Weights of a small transformer language model: biases, 260M tokens.
Each number is 128 + 32 x the weight over its row's rms, rounded and kept within 0 to 255. Layers, rows and columns count from 0. The size above them is the row's rms in percent of the matrix's.

# layer 12 attention query, 128x128, rms 0.107, rows 27-31, columns 0-127
size [ 92  88  81  86  71]
[[162 137 114 122 105  86 177 142 135 143  70 176 135 117 122  87 177 112 156 103 140 127 112 108  85 197  68 105 156 119 185 105 127 122 118  95 152 146 190 151 139 154  86 117 110  81 180  98 177 113 176 101  85 168 134  92 115  64  82 169 178 103 152 117 152 132 148 151 191 117  96 110 157 147 129 113 151 102  88 126  99  88 122 139  90 169 180 120  97 127 185  92 148 145 123  81 161 103 119  79 137 202  88 154 122 147  90 117  93 132 158  77 166 148  91 161 123 105  97 136  76 134 107 113 149  94 131  91]
 [ 89 109  64 167 137 163  58 153  93 144 143 147  97 186  79  79 179 159 156 167 151 143 105 164 166 131  95 118 121  70  94 117 168 130 158 151  87 106 109 106 113  70 119 105 121 116  92 106 145  82 119 107 161  59 121 126 162 102 153 158 115  59 159 121  77 133 165 139  89 190 147  84  52 118 118 163 139  92 115 173 104 108 153 142 173 139  90 161 105 101 153 137 157 165 143 127 110 142 101 137 140 187 181 143 114 127 161 100 123 200 148 127 159 157 149 128 157 161 112 125 128  92 108  64 118 135 133 121]
 [191 133  93 124 102 112 171 203 145 127 161 102 172 173  74 165 136 103 167 132 138 164 178 113 114 107 106 108 126 146 129 109 143 135 169 129 123 110 100 114 223 115 166 165 141 102 145  69 130 166  80 110 182 143 119 139 118 124  85 121 124 168 135 119 143 179 118 145 103 101 108 124 144 151 193 139 116 112 112 100 175  98 116 172 149 118 119 135 116 145 150 128 186  55 108  90  88  80 186  99 138 127  73 112 138 144 168 137 164 204  92  71 129  72 126 145 100 115 137 124 101 159 127 156 111  84  63 140]
 [141 129 124 181  91  71 110 128 119  51 205 184  90 158 165 141  84 143 170 127 125 188 188 137 126 171 127  88 152  75 124 149 165 131 129 135  86  85 138 133 102 148  67 144 163 133 144 142 132 135  93 115 167  91  99 175 137  92 129 140  88  95 135 102 168  82 127 123  96  85 143 205 146  81 119 130 173  81  95 140 136 148  65 145 123 119 155 175  91 116 122 151 126 130 141 151 114 138 162 142  75 170  85 151 141 114 130 166  80 161 121 175 138  92 153  91 114 118 129  95  86 131 131 195  98 152 141 105]
 [121 135 165 123 125 145 159 122 181 117 105 108 124 100 157 160 181 134  52 112  81 151 100 105 111 106 154 143  95 196 177 161  97 120 137  79 147 130 198 182 103 159 123 110 104 186 119 123 147  92 176 113 103 157 109  72 109 143 134 102 101 143  99 112 146  72 142 124 157 125 122 149 105 108 105  91 120 121 110 124 177 195  45 106 105 181 150  56 133  88 122 137  48 118 131 126 137 122 165 106 104  85  81 166 160 148 104 150  76  78 163 137 101 103 117  90 120 121 111 119 167 174 128 120 117 104 157 176]]
# layer 12 attention key, 128x128, rms 0.105, rows 27-31, columns 0-127
size [ 95  89  77  89  75]
[[101 113 108 118 128 133 118  82 132 123 174 153  92 171 169 157  91 143 131 140 148 149 108 112  91 162  98  96 140 149 133 156  97 112 155  83  71 184 165 127 159  97  67 147  70  97 121 173 180 186 134  99 104 129 147 127 124 159 143 118 194 126 117 171 145 121 124 154 162 151 113 123 176 109 106 155 114 106 128 172 136 114 113  99 160 156  92  75 111 104 134  81 214  83 157 117 158 183  92 130 113 181 112 131 100  96  97 107 129 142 119 103  81  67 113 164  80 158 138 104  71 231 142 125 159 124 106 107]
 [125  77  84 145 115 153 129 108  70 143 143  51 101 125 118 148 116 154 103 116 147 141 138 136  79 117 129  50 157 122  60 107 111 164 139 140 128 136  92  93 156  78 144  81 140 102 108 227 139 180 108 178 193  78 102 171 128 116 124 105 215 110 133 134 166 138 124 145 137 175 112 137  80 138  65 155 139 148 136 116  92 150 134 151 132 135 145 174 121  97 154 150 180 165  98 146 102 168 158 172 152  83 139 115 127  88 118  91 137 141  99 117 148 166 127 131 152 114  69  93 176  69 148 142 148 135 160 142]
 [ 76 128 142 124 128  67 119  97 162 176  85 158 167 135  67 143  86 111 135  91  53 131 115 146 100  94 125 138 122 123 110 145 114 124 181 118  85 206  96 130  91 162  75 179  85 139 153 116 101 104 111 103 145 128  93 141 160 124 153 121 155 104 152  80 197 195  80 189 138 166 119 134 124 138 177 127 102 146 113 135 123 110 139 176  76 116 114  86 151 131  80  91 174 114 146 110 102 138 118  88 102  72 144 111 167 149 104 114 138 202 152  96 118  79 143 130 158 150 169 150 116 149 153 166  63 126 167 134]
 [172  65 120 128 154 120 107 130 127  89 120 146  93 101 104 140 125 113 151 115 103 154 241  58  96 130 151 130 134  69 101 110 136 120 117  80  96  96 107 144 189 176 119 163 165 110 180 111 160 210 113 119 164 138 115 207 161 108 145 114  65 108 158  92 185  93 102 104 112 109 169 204 102 140 133 127 122  98 134 175 167  95 118 147 159 106 127 168  81  84 123 133 161 157  75 128  97 124 133 143 123 168 155 110 125 105 184 120 110 109 142 130 160 121 132 132  98  96 200 128 142 109 128 136 105  94 127 116]
 [214 146 168 133 133 132 170 172 127 103 125 185 143 108 133 120 181 132 108 148 125 114  90 128 162 127 124 147 135 126 197 132 135 123 123 121 154  84 177 213 114 102 137 119 122 153 112  83 138 125 143  74 104 138 114  72  75 149 150 140 133 113  58 163  62 114 121  95 117 103 152  87 178 133 170  86 141  95 128 156 221 154 145  99  85 115 154  25 131 115 106 156  58 101 121 115 185 128 149 132 130 157  97 175  87 136 157 137 111  92 120 143 142 120 114 108  85 125 136 100 118 153 117 172 127 108 103 139]]
# layer 12 attention value, 128x128, rms 0.0835, rows 0-21, columns 0-127
size [ 84  85  86  86  87  87  84  86  87  89  79  84  83  93  82  87  83  95  82  85  82  82]
[[139 106 145 117 181 144 162 143 112 228 138 109 119 133 134 122 137 123 100  90 137 126 150 152 116 184 206 166  81 141 104 102 112 134  91 121 108  96 184 121 125 147 131 113 137 119 121 100 133 160 124 103 157 126 140 152  70 159 149 183 108 168 169 146  69 161  74 132 135 129 168  98 103 174 107  99  83 111 111 180 125 106 146  52 164 157 104 129 111 131 171  71 118  75  88 112  97 197 123 110 164 104 129 107 152 145 101 108  83  96 118  89 118 150 118 138 106 117  38 142 152 174 139 134 156  58 157  97]
 [111 150 188 145  99 150 124  85 114 124 138 123 117 113 116 117 107 106 142  93  89  58  96 158 149  96  97 174 125 146  78 144 136 138 176  65  98 146 119  99 117 150 100 119 132 134 143 133  70  92 124  68 152 120 170 127 181 109 153 138  82 140 187  30 159  74 162 124 157 158 127 121 124 195 160 163 100  69  74 151 213 161 136 104 148 137  97 184  95 118 129 136 130 146 134 136 167 120  97 156 138  89 122 136 119 101 138 137 117 118 139 100 171 141 146 160 195 152 134 130 166 126  76 155 156  91  97 189]
 [162 164 151 133 121 114 103 138  92 134 155 158 163 176 115 107  62 142 146 131  88  48 122 119 112 102 106 154 166 101 153 167  66 156  72  43 119 108  94 110 123 106 100 161 120 119 131 137 183 134 151  91 103 115 217 116 134 111 130 100 120 118 108 182 140  46 103 152 139 144  63 129  93 130 173 132 139 144  79  82 157 166 126 134 102  69 167 191 138 119  95 164 168 141  93 128 133 103 133 163 144 110 151 115  95 122 122 206 120 144 133 144 183 131 146 104 104 116 181 118 147 132 177 117 127 153  97 160]
 [170  73  96 112 137 142 160 187 157 105 136  71 152 146 101 152 153 160  96 103 167 114 158  99 146 162 157  92 171 139 118  67  95 141 127 124 122 150 149 131 158  90 154  68 151 101 145  91 160 130 147 132 152 121  93  77  68  78 109 159 152 160  84 180  42 151 143 143 127  71  84 143 110 156  97 143 118 184 104 141 124 131 108 149 117 142 136 132 129 113 160  91 121 118 135 106  86 142 222  71 146  90 121  88 172 157 132 164 115 133 167  81  81 145 145  98 137  88 166 137 176 165  98  95 113  73 139 128]
 [ 88  99 172  80 131 131 143  68 149  88 140 114 132 142  98 109 146  97 116 159 151 139 105 180 122 156 140 103  83 155 128  83 116  77 133 161 166 114 122 152 104 103 109 119 114 124 109 169 115 160 136 106 116 123 123 117  36 147 153 201 182 147 104 106 125 142 132  85 145 164 197  91 134 173 149 145 147 141 105  96 141 154 152 115 153 129 124 138 181 154 149  65 189 131  18 116  94 169 129 169 165 118 160  82 128 126 111 102  81  76 109 134 123 121 137 153 149 110  69 158  97 113 124 103 111  41 142 103]
 [178 100 100 123  92  93 146 143 174 142 130 136  91 140 152 133  78 195 100 116 194 186  97  80 162 142 122  82 186 129  71 105 149 105  81 144 103 116  88 100 155  91 116 109 159 137 120  83 117 139 133 195 122 194 122  98 196 103 108 112 167 100 115 137 125 149 175 182  97 129 117 176 131  97 137 157 106  70 128 141 110 147  88 165  55 175 131 114 122 115  91 132 116  85 118  92  99 116 153  95 161 151 162 128 202 106 131 163 158 113 142  96 177 111 179 102 105  78  94 115 148 136 111 113 104 129 150 149]
 [ 98 146  79 116 163  87  69 145 111 110 119 146  89 140 173 127 118 100 121 148 166 120  74 142 147  98 123 110 107 152 158 142 153 128 129 126 165  97 141 138 137 120 131 127  94 181  97 181 139  90 115 173  81  98 111 168 145 133 138  66 152 103 159 141 154 171 145 142 129 156 126 107 123  29 141  78 192 154 159 129  97 108 161 147 141 124 107  97 173 110 115 134  87 151 124 187 149 101  73 131 125 206 111 219  94 127 126 117 176 169 114 170 105 118 125 139 173 112  82 108 111  73 116 120 132 202 143  65]
 [ 52 119  87 156 146 122 127 162 145 127 165 123 127 146  91 156 176 118 114 111  48 111 189 102 178 114 159 214 106 174  84  64 104 149 132 153  93 109 178  79 190 112 107 134 143 126 146  85 143 169 129 125 124 166 104 116 118  86 173 123  57 136 121 122  88 171 110 192 135 140 121 113  91 148  91 130 126 145 121 194 152 108 115 128 156 156  50 169 100 105 135 145 120  78 141 117 130 131 232  84 137 117 104 125 113 106 136 129 154  94 115 141 122 150 115 124 161 137 133 167 104 165 123  92 106 112 138 131]
 [141 181 146 151  89  87  96  79 130  85 130 179  56 127 140 116 135 115  92 170 112 171 121 176 104 166  65 122 140  78 163 204 121 100 128 194 149 130 119 119  60 102 114 146 149 103 112 149 105 184 131 159 152 106 161  92 143 189 163  85 180 107  92 118 150 110 121 134 100  66 152 119 160  82 153 142  91 100 140  50 107 198 124 162 115 131 110 150 126 150 134 137 142 144 106 129 165 120 129 172 137 196 111 142 118 106 134 137  97 124 135 127 119 127 133 179  93 138  75  69 140  77 141 140 131 167 100 104]
 [149 128  98 151  82  93 149 163 173 113 140 127 148 153  98 104  99 157 120 144 177 163 179 129 185 127 138  84 166 122 150  53 182 120  70 151 115 141  69 165 218  95 134 147 131 114 100 105 115  64 137 176 133 144 144 135 166  75  94 100 131 111 127 104 143 116 160  96 137 168  93 189  98 150 109 196  96  83  91 140 158 195 116 198  51 109 135 156 157 138 117 146 114 122 155 159 128 102 126 133 133  82 135 120  56 105 144 172 124 110 116  90 143 119 140 127 127 164 152 151 129 173 116 149 110 106 160 130]
 [100 181 183 149 117 135 101 108  74 118 129 159 121 141 143 108 151 123 146 147 116  89  92 132  86 106  50 148 116  65 198 202 130 150 161 137 113 105 159 144 127 161 111 105 107 134  73 139 147 143 107 128 113 105  60 175 130 160 140  98 102 114 156 119 154 130 162 128 123 183 146 110 134  34 105 114 145 158  95 112  89 128 145 101 140 126 184 160 106 137 118 166 134 201 124 170 182 102  41 160 108 126  97 145  51 126 104 177 137 166 131 137  99 118 130 141 146 130 144  92 119 100 171 145 168 171 100  98]
 [148  67 185 151 167 116 152  99 148 102 136 114 188 209 137 134 105 169 159 113 178 106 114 108 201 143 140 118 110 156  51 124 120 169 152  98 105  92 138 144 249 111 118  97 108 145 126 118 165 119 141  92 109 117 126 175  91 139 138 119 110 165 113  83  49 130 153 126 142 123 136 142 117 183  98 129 133 129 109 154 130  79 125  80  79 111  79 116 137  82 117 103 198  74 157 113 133 162 169 109 123 105 151 111 120 149 133 156 130 118 123 127 120 102 127 114 135 167 156 162  43 181 123 118 146 132 141 118]
 [142  68 134 138 129 123 172 150 174 106 150 110 133 125  91 137 165 156 119  83 127 121 115 117 177 130 154 135 124 135  69 115 108 132 148 189 125 162 122 139 115 106 145  99 115  97 143  72 124 156 131 133 136 167  98  84  91 125 127 118 126 185 104 128  88 154 139 126 138  11 122 142 155 201 131 170 131 145 120 149 113 149 113 185 125 135 123 141 105 106 162 105 136  53 165  72  85 158 236  96 167  94 152 129 207 133 158  93 139  94 146  68 126 152 120 100 132 113 128 166 175 146 117 109  94  85  91 148]
 [110 162 188 119 155 167 136 144 156 137  97  82 170  83 136 124 163  44 120 116 107 142 178 144 103 165 155 137  72 146  91  60 147 139 154 164 137 115 150 140 150 150 129 143 164 167 138 157  79 105 121 104 125 104  93 133  62  68 101 127 113 144 144 116 117 148 151 158 139 135 151 144 131 141 144 148 116 114 102 181 136  91 177  92 150 179 173 133 157 124 132  64  98 163 121 158  88 201 119 137 104  86 130 110  74 102  93  77 111 103 115 107 131 140 158 130 186 138 102 136 162 117  57 114 156  48 188  93]
 [139 134 117 120 131  81 187 154 139 139 154 111 156 136  79 139 141 145 132 136 121 143 124 123 178  99 162 106 136 124 112 137 138 131 129 173 137 139 127 115 118 137 158 117 131 103 108   5 128 129 130 107 139 151 161 167  40 126 114 160 136 117 117 160 123 182 115  74 133  79 164 134 130 220 101 133  94 113 118 199 131  99 128 175 129 156  66 119 130 156 107  91  86  43 161  98 123 124 184  88 135 110 134 140 164 145 179 122 104 100 141 141 147 144  82 102 112 144  98 180 158 202  97 127  52 105 116 127]
 [153 134  91  98 139  97 138 153 113 147 144 110  43 153 179 122 125 112  50 111 146 135 140 126 108 112 184 144 190 118 144  84 121 122  75  92 142 126 130  87  98  92 162 103 118  87 120 132 121 138 155 150 101 184 135  84 121  54 128 211 163 121  78 188  83 121 140  99 117 156 116 158  51 123  90 101 123 152 105 101 138 175  92 182 128 147 123 159 165 157 129 157 152 162  51 122  73  68 168 138 150 113 135 107 160 121 117 118  58 106 164 105 104 142 134 128 138 132 115 154 133 100 157  85 126  97 118 110]
 [102 148 155 153 193 190 196 133 157 145  91  98 122  33 114 135 207 146 156 130  73 185 156 111  98 125  93 111 124 107 129 187 107 130 130 161 140 108 163 109  90 138 105 149 186  95 134  94 135  84 112 116 144 110 127 110 127 117 101 130 128 175 162 129 134 146  96 140 104 103 210 134 189  98  93 101 118  87 125 154  97  41 133 115 149 107 168 134 153 123 142  80 156 144 193 133 173 148  84  87  93 102 100 164  92 151 118 127 157 158  98 161 178 137 124 153 127 149 124 131 163 120  80 106 120 129 115 159]
 [113 135  96 143  97  96 106 154 116 239 146 188  95 130 142 127 123  95 138 112 157  80 161 156 168 157 106 164 101 168 150 124 160 159  87 121 104 121 123 193 225 159 133 151 132 126 110  81 111 130 103 165 155 114 125 198 173 139  86  98  69  99 128  77 161 158 106  96 109 163  91 119 155 166 153 114 126 139  89 162 140  92 106 116 132 159 131  94  96 140 137 119  75  86 104 139 190 118 131 121 141 103  82 177  74 137 131 151  98 115 111 148 136 163 133 135 155 152 102 115 104 211 121 190 130 112 121 110]
 [148  88 154 144 126 134 124 171 137 154  99  45  92  90 102 118 201 111  99 131 130 121 126 166 143  87 134 102 119 102 129 123  78 120  60 134 125 120 158 123 140 110 112 164 164  61 108  40 140 159 114 165 125 144 124 207 137 141 158 167 137 156 170 124  79 154 147 113 129  98 151 149 122 210 126 112  89 113 130 121 131 138 109 120 170 157 192 149  92 177 168 121 151  99 110 125 139 151 185  79 109  37 115 144 105 178 125 144  91 170 142  80 133 157 129 143 126 150 151 126 200 165  95 157 121 134 136 120]
 [153 139  91 157  95 116 118 122 108  86 132  76 102  96 126 149 118 191 157 147 108 139 150 164  82 136 141  75 117 107  83 148 155  99 114  95 115  88 127 141 154  72 150 164 112 160 124 176 125 208 147 117 170 140 132  98 187 160 168  94 144  87 117 118 141  96 105 104  92 167  99  96  96  59 155 116 143  86 204 128 182 216 175 153 118  88 124 114 103 149 113 168 144  96  98 146  95 174 119 136 133 168 116 106 136 120 131 134 198 121 150 157  91 117 108 125  99  59  93  76 106  97 152 181 142 129 120 142]
 [152  88 145 159 102 108 123 140 141 174 149 133 104 158  99 126 139 143 123  89 166 156 151 155 211 132 169 133 137  99 135 113 129 144 126 126 141 127 145 114 172 106 198 123  92  73 105  48 133 145 143 158 150 142  93 178 117 146 140 197 127 173 157 161  55 144 112  51 117  99 138 127 111 225  98 118 112 148  90 143 133 143 134  88 164 138  62 129  65 130 165 161  97  72 137  99 132 135 166 112 148 101  96 118 169 144 148 128  96 120 157 141  49 154  93 141 128 129  77 144 127 194 136 147 120 128  86 108]
 [157 137 112 167  89 103 156 105 131 163 112 177 114 109 155 131 128 160 126 150 152 102  93  96 151 167  80  97 171  85 168 155 108 149 109 108 141 114 134 191 127 115 147 130 108 150  93 181 178 164 124 164 144 109 111  93 192 130  94  57 132 108 123 123 170  77 149 108 104 121  81 137 120  34 180 120 161 133 171  80  96 168  94 201  86  80 195 119 138 121 104 176 128 144 149 130 124  83  69 120 117 141 151 140 113 145 134 111 165 154 124 150 165 134 135 121  94  76  97 100 123  64 150 135 129 205 133 129]]
# layer 12 attention output (transposed), 128x128, rms 0.0871, rows 0-21, columns 0-127
size [ 83  81  82  83  85  83  83  84  83  77  76  77  83  91  78  87  76  92  81  82  81  76]
[[162 158  90 130 114 153 130  90 184  83 181 159 119 100 167 131 149 111 111 236 190 145  84 161 136  68  69 108 183 115 112 192 129 182 154  98 135 153 101 137  43 105 105 116  98 117 146 182 162 126 105 155  97 143 117 104 142 113 163  71 163  84 160 130 163 121 171 158 108 118 141 120 161  74 116  83 124 100 141 115 116 129  98 186  94  75 151 147  75 117 140 117 122 148 117 117 143 127 115 197  55 158 145 119 105 112 130 142 130 151 136  94 115 101 132  82 102 122 147 114 122 125 162 123 147 150  99 121]
 [107 128 136 161 139 106  91 130 110 107 119 171 135 151 178 146  92 119 135 127 133 129 134  94  80 131 113  84 135 113 159 150 132 169 126 204 133 167 103 141  97 129  75 118 119 117 127 102 163 106 255 126 127 121 121 129 114 108  93 112 168 124 128 132 131 146 112  91 118 134  96 105 109 108  81  79 147 190 159 112  64 105 150 113 173 198 123 108 111 129 136 186 130 169  96 145  67 109 134 132  80 139 128 144 156 157 149  78 149 134 118 179 137 117  92  64 105 125 134 143 122 175 136 106 101 112 101 110]
 [139 142 162 151 150  55 151  71 158 152 150  97 174 105  87 142 144  90 194 131 100 125 136 123 150 142 146 116 152 150 128  52 177 143  65 219 161 161  65  85 129 148 154 144 148 179 224  98 113 146 165  97 170  96 130 138 133 106  98 166 120 111 105  93 110 135 127  78 110 187 106 163 144 109 122 174 122 128 138 150 161 147 163 151 132 132  94  97 132  88 111 135 109 159 148 137 115 154 101  75 100 145  83 131 116 115 107  73 170 161  93 124  89 139  65 109 129 114 168 160 161 120 107 127 112  95 148 104]
 [185 157 145 110 121 165  51  54 127 131 122 154 103 113 151 140 134 130 135 168 119 148  84 157 150 158 126 131 146 131 103 186 158 129 103 142 107 126 115 126  96 162 118 110 112 170 100 132 106 154 198 125 125 137 151  87 180 142 127  89 119  79  70 146 196  76 120  96 171 125 124 136 156  62 121 148 115  81 170 117 104 107 140  87  92 172 168 124 134  86 154  85 137 123 157  72 157 153  39 180  97 160 141 167 166 154 108 157 123 114 102  97 135 110 155 163 108 101  60  62 143 123 101 147 138 150 123  83]
 [153 206 137 107 103 148 108 171  97  84 151 162 120 120 143 174 160 121 101  62 113 158 133  84 142  99 159 164 140  92 127 169 138 186 135  75 118 149  98 116 112 113 147 147 136 180 126 152 110 132 143 153 133 165 153 137 134 151  97  42 114 157 186 136 126 137 175 166  57  74 115 159 121  99  84  90 116 138 187 112 124 117 126 116 109 111 171  98  53 178 116 144  98 142 140 129 153 164 169  90 136 197 110 156  81 123 127 178 165 181  84 154 135 105 125 138 125 111 128 137 130 111  93 166 126 213 119 111]
 [139 112 137 141 143 138 168 126 133 128 123 119 100 129 121 122 143 131  73 181 127  54 137 180 173  89 127 120 127  96 198 145 138 127  93  68 107 126 170 168  99 129 176 112 147 156 122 125 144 111 136  57 101  83 163  64 111  61 147 154 123 115  79 139 143  85 111  83 199 123 120 114 131 132 130 103 127 134 143 117 144  93 184  63 123 119 129 100 184 158 176  79 115 138 104 101 144 144 114 153 120 158 105 152 158 208  98 106  81 107 171 164 136  97  67 122 197 103  97 120 133 139 126 152 202  97 128 101]
 [ 86 109 131 135 115 134 189 177 142 160 131 100 125 101  78  95 110 174  99  81 135 120 161 142  88 113 113 152  70 142 117  83  89 100 144 103 119  98 137  94 148 123 149 129 148  89 100 142 116 133   0 160 139 152 110 158 104 135 118 150  96 173 129  91  88 117 139 144 120 113 158  96 121 189 110 151 146 119 133 126 182 132  96 127 151 126 126 106 146 191 135 148 105  95 185 113 181 123 168  68 181  80 134 103  95 170 111  77 138  61 131 143 118 167 138 111 105 180 146 156  96 156 129 167 155 137 146 166]
 [208 127 118 156  88 186  86 115 140 118  83 166  71 104 142  86  96 167 180 142 113 125  71 146  88 121 136  78 163 127  83 153 138  63 152 148 114 165  74 133 161 148  94 122  81 115 104 164 129 132  61 118 126 134 101 142 143 188 134 114 143 121 100 150 161 118 143 101 128 143 162 155 186 108 107  89  97  88 203 115 116 149 144 136 125  81 200 125 133  97 161  67 125 108 138 139 162 130  56 154  96 128 143 112 164 158 129 175  90 149 185 125  84 103 155 113  95 105  90 103 148 136 129 107 171 157 126 132]
 [133  80 159 122 148 137 177 149 133 154 122 138 168 185 146 161 136  87 170  81 150 122 127 106 113 128 176 139 104 140 136  87 174 119  92  59 106 101 116 142 148 135 128 159 127 114 148 146 180  49 173  75 145 124 173 185  88 143 124 156  79 142 211 133  37 119 111 154 124 190 133 139 118 176 150  95 153 164  90 128 163 133 118  93  97  72 143  93 130 141 133 119 124 121  98 100 108 151 111  61 122 110 163 165 104 152  74 107 131 162  64 138 145 104  92 119 142 105 128 205 115 142 149 128 116 116 124 176]
 [157 150 134 146 137 105  92  86 111 125  87 147 123 134 158 147  90  93 215  91  53  97 109  96 146 179 127 131 132 117 163 147 102 110 134 125 151 139 145 155 146 138  89 132 144 183 155 136 106 195 112  59 149  70 140  92 156 134  88 107 119 140 136 120 127 153 128 110  98 112  97 123 119  77 118 180 169 191 182 126 128 130 201  92 105 175 174 132 194 182 112  98 150 123  81 110 142 150 137  69  96 140  98  99 168 181 135 149 133 148 165 204 115 128 138 103 171 120 155 129 166 122 106  58 147 142 134 115]
 [ 93  70 125 115 166  88 162 136 153 164 132  94 143 100 124 149 122 102 133 113 105 153 159 108 114 106 184 146  65 180  65  83 126  56 146 125 173  88 105 126 127 120 131 150 143  94 142  97 114  96 143 157 168 155 146 187  88 122  77 158 109 126 150 142  83 151  84 152 131 106 143  98 120 191 165 130 181 153 133 141 162 138  92 166 169 173 114 117 179 131  98 169  96  91 178 130  82  76 175 106 146  97 161  96  94 101 126  58 187 110 128  80 142 168 157 132 101 198 133 141 110 132 118 115 117 140 124 177]
 [145 199  94 115 114 122 103 143 126 126 174 174  89  53 132 125 156 146  78 131 120 128 105 100 136 101 123 110 134 107 159 149 107  51 123 199  92 151 122  83  73 168 178 122 130 178 145 140  93 166 111 133  98 166 104 101 131  80 137 180 158 109  96 163 225  83 153 138  81 141 142 164 133  65 159 185 152 103 164 108 133 122 149 145 128 139 148 143  93 151 152 126  64 171 104 132 127 100 100 162 101 127  89 113 150  88 100 146 112 150 136 142  94 130 173 122 143 125 137 121 194  82 107  99  73  99 151 140]
 [163 113 121 108 115 198  45 115 105 131 106 174  76 163 134 141 149 147  99 169 133 137 115 137 112 151 148 112 151 117 104 173 146 110 119  78  85 121 140 106 131 144 110  94 123 151 105 170 126 130 181 128  93 116 196 102 145 137 147 146 141  69  83 195 154  91 125 120 153 154 110 161 153  68 103  94 105  98 162 128  65  84 151  70 102 124 127 146 112  99 168 110 172 173 101 145 180 127  60 165 133 166 148 157 168  66 109 183  76 144 151 146 129  65 126 165 140  74  94 113 131 112  94 146 137 115 126  82]
 [167 122  92 126 154 175  87 145 118  76 192 184 105 132 125 167 175 129 105 139 117 118 109 117  96 142  85  74 147 124 123 197 109 154 170 145  91 131 128 169 113  84  89 120 102 105  72 106 104 129 233 143 188 143 109 109 127 147  99  71 155 143 165 121 116 162 154 137 105  74  93 139 134 128 104 102 131 162 161 139  96 161 118 147 123 205 191 113 109 134 103 165 138  98 168 113 152 116 131 153 130 150 128 106 141 178 136 156 142  71 131  90 122 146 124  44  82 137  97  70  94 158 110 118 120 179 149 141]
 [144 138 121 110 123 171 106 114 142 121 140  99 115 152 156 144 132 163 168 125 153 129 124 157 130 153 124 136 137 122 119 152 107 119 142  92 105 104 127 108 132 121  81 105 139 141  97 224 128 167  53 155  82  59 153  80 195 115 195 110 145 141 134 162 162  91 138 137 138 120 115 155 139  88 148 173 140 109 148  95  91 118 109  93  70  60 143 117 109  86 157 121 175 153  38 162 143 178 115 159  76 163 134  92 153  76 104 180  76 158 195 137  69 100 170 155 149  75 128 132 138 109 134 136 151 134 120  86]
 [153 143 166 153  95  89 149  48 116 112  98 123 146 116 160 129  99  97 164 141 156 129 145 177 152 156 138 192  91 148 159 139 135 148 105 111 168 114 112 157 136 131 148 113 119 157 121 154 133 151 120 152  94  85 142 119 116 154 115  46 111 128 107  71 162 161 111 155 149 129 110  83 188  71 117 126 119 132 189 160 157 157 141  94 105  82 144 128 151 123 133  69 127 115 157  90 181 184  89 107 124 145  97 158 103 221 107 126 197 147  64 133 143  92  64 125 111  79 114 108 171 132  96 167 185 148 136  90]
 [113  93 131 102  95 130 114 148 148  96 210 162 127 205 114 119 119 138 119 142 161 141  97 124 122 122 173 108 105 123  87 140 144 108 162 122  58  86 115 170 126 144 132 118  72  89 115 138  95 136 159 110 151 124 121 162 153 132 160 146 149 117 148 129 130 127 132 136 164  83 150 121 102 178 198 158 105 144  78  86 101 176 142 135 139  99 106 104 125 105 110 152 153 103 159 161  90 127 191 149 149 129 217  31 149  84 133 142  95 107 169  32 119 192 176  98  93 149 143  97  85 144 130 105 128  91 120 118]
 [121 106 117 148 150 164 150 131 144 127 125  91 165 122 177 140 100 138 176 166 122 145 136 107  77 116  84  59 181  96 109 129  77  90 192 120 158 165 137 136  99 149  61 133 133 131 128 134 168 128 128 101 124 107 115 136 101  94 154  90 107 209 211 101 133 131 147 122 103  90 152 133  52  89 116 131 170 121 137 135  97 144 111 121 165 154 145 183 195 142 108 111 132 184 110 148  89  95 135 178  72  86 159  57 100 127 158  99 138 145 149 152 124  87 157  82 134 204 164 141 115 131 158  89 110 149 137 158]
 [100 141 148 120 114 160 162  48 148  80 203 158  76 199 181 111 101 152 168 158 131 185  87 146 146 135 141 135 131 147  50 149 115  84 168 114 108 110  82 129 114 143  96  92  89 129 125 208  99 140 137  87 128 117 198 116  97 112 150 103  96 120 127 147 177 139  73 111 148 131 164  89 147  72 122 152 118 172 124 141 111 111 179 112  79  80 128 140 131 105 111 101 143 117 188 164 118 107 103 147  82 119 175  72 130  54 145 161 168 118 164 151 166 147 133 150 115 128 110 136 136 112 140 130 139 149  90 131]
 [177 143 179 122 141 173 159 168 110  83  95 170 146 116  90 114 145  99 137 134 154 133  82 123 126  91 118 126 132 125 162  44 139 198 130 157 157 162 164  98 132 123 132 163 137 110 165 128 154  86  75  86 127 196 104 114 118  85 146 139 148 118  94 144  73 120 110  98 146 137 157 164 152 193 129  60 112 158  86 185 117 100 131 158 111 138 106 139 128 116  99  90 128  95 121  79 144  74 130  56  93 121  93 192 111 182 123 104 144 129  81 164 158 152 168 171 192 157 178 158 127 168 135 128 150  97 125 136]
 [141 149 108 112 102 113 123  81 121  98 112 130 128 105 204 120 122 150 156 184 169 150 119 143 111 122  93 161 113 157  73 137 128  98 122  90 143 124 118 140 103 182  81  93 114 127 148 183 172 160 102 123  74 132 149 120 125 136 201 111 110  95 108 144 191  91 136 153 140 130 127 109 138  51 146 133 132  93 178 116  81  78  78 149  60  71 161 172 112 122 140  74 170 175  45 133 125 138  95 161  35 132 147 127 116 101 144 176 162 154 116 159 157  94 160 190 134 108 126 143 157 110 138 121 102 142 116 122]
 [132  97 166 114 121 112 130 167 132 134 131 107 154 146  61 122 119 114 127 128 144 149 160 134  81 108 162 176  86 117 145  60 142  92 132  93 177 109 160 114 149 146 174 122 202  91 155  84 112 137 118 109 130 143 130 143  95 110 129 197 108 142  85 131  37 157 121 127 122 128 102 114 102 208 145 161 126 144  76 147 135 120 142  95 172 146  57 147 186 147 128  78 122 116 136 131 140  80 185 104 169  92  68 154 103 131 110  92 125  87  92 115 130 132 132 194 144 197 169 146 114 131 104 143 169  49 119 122]]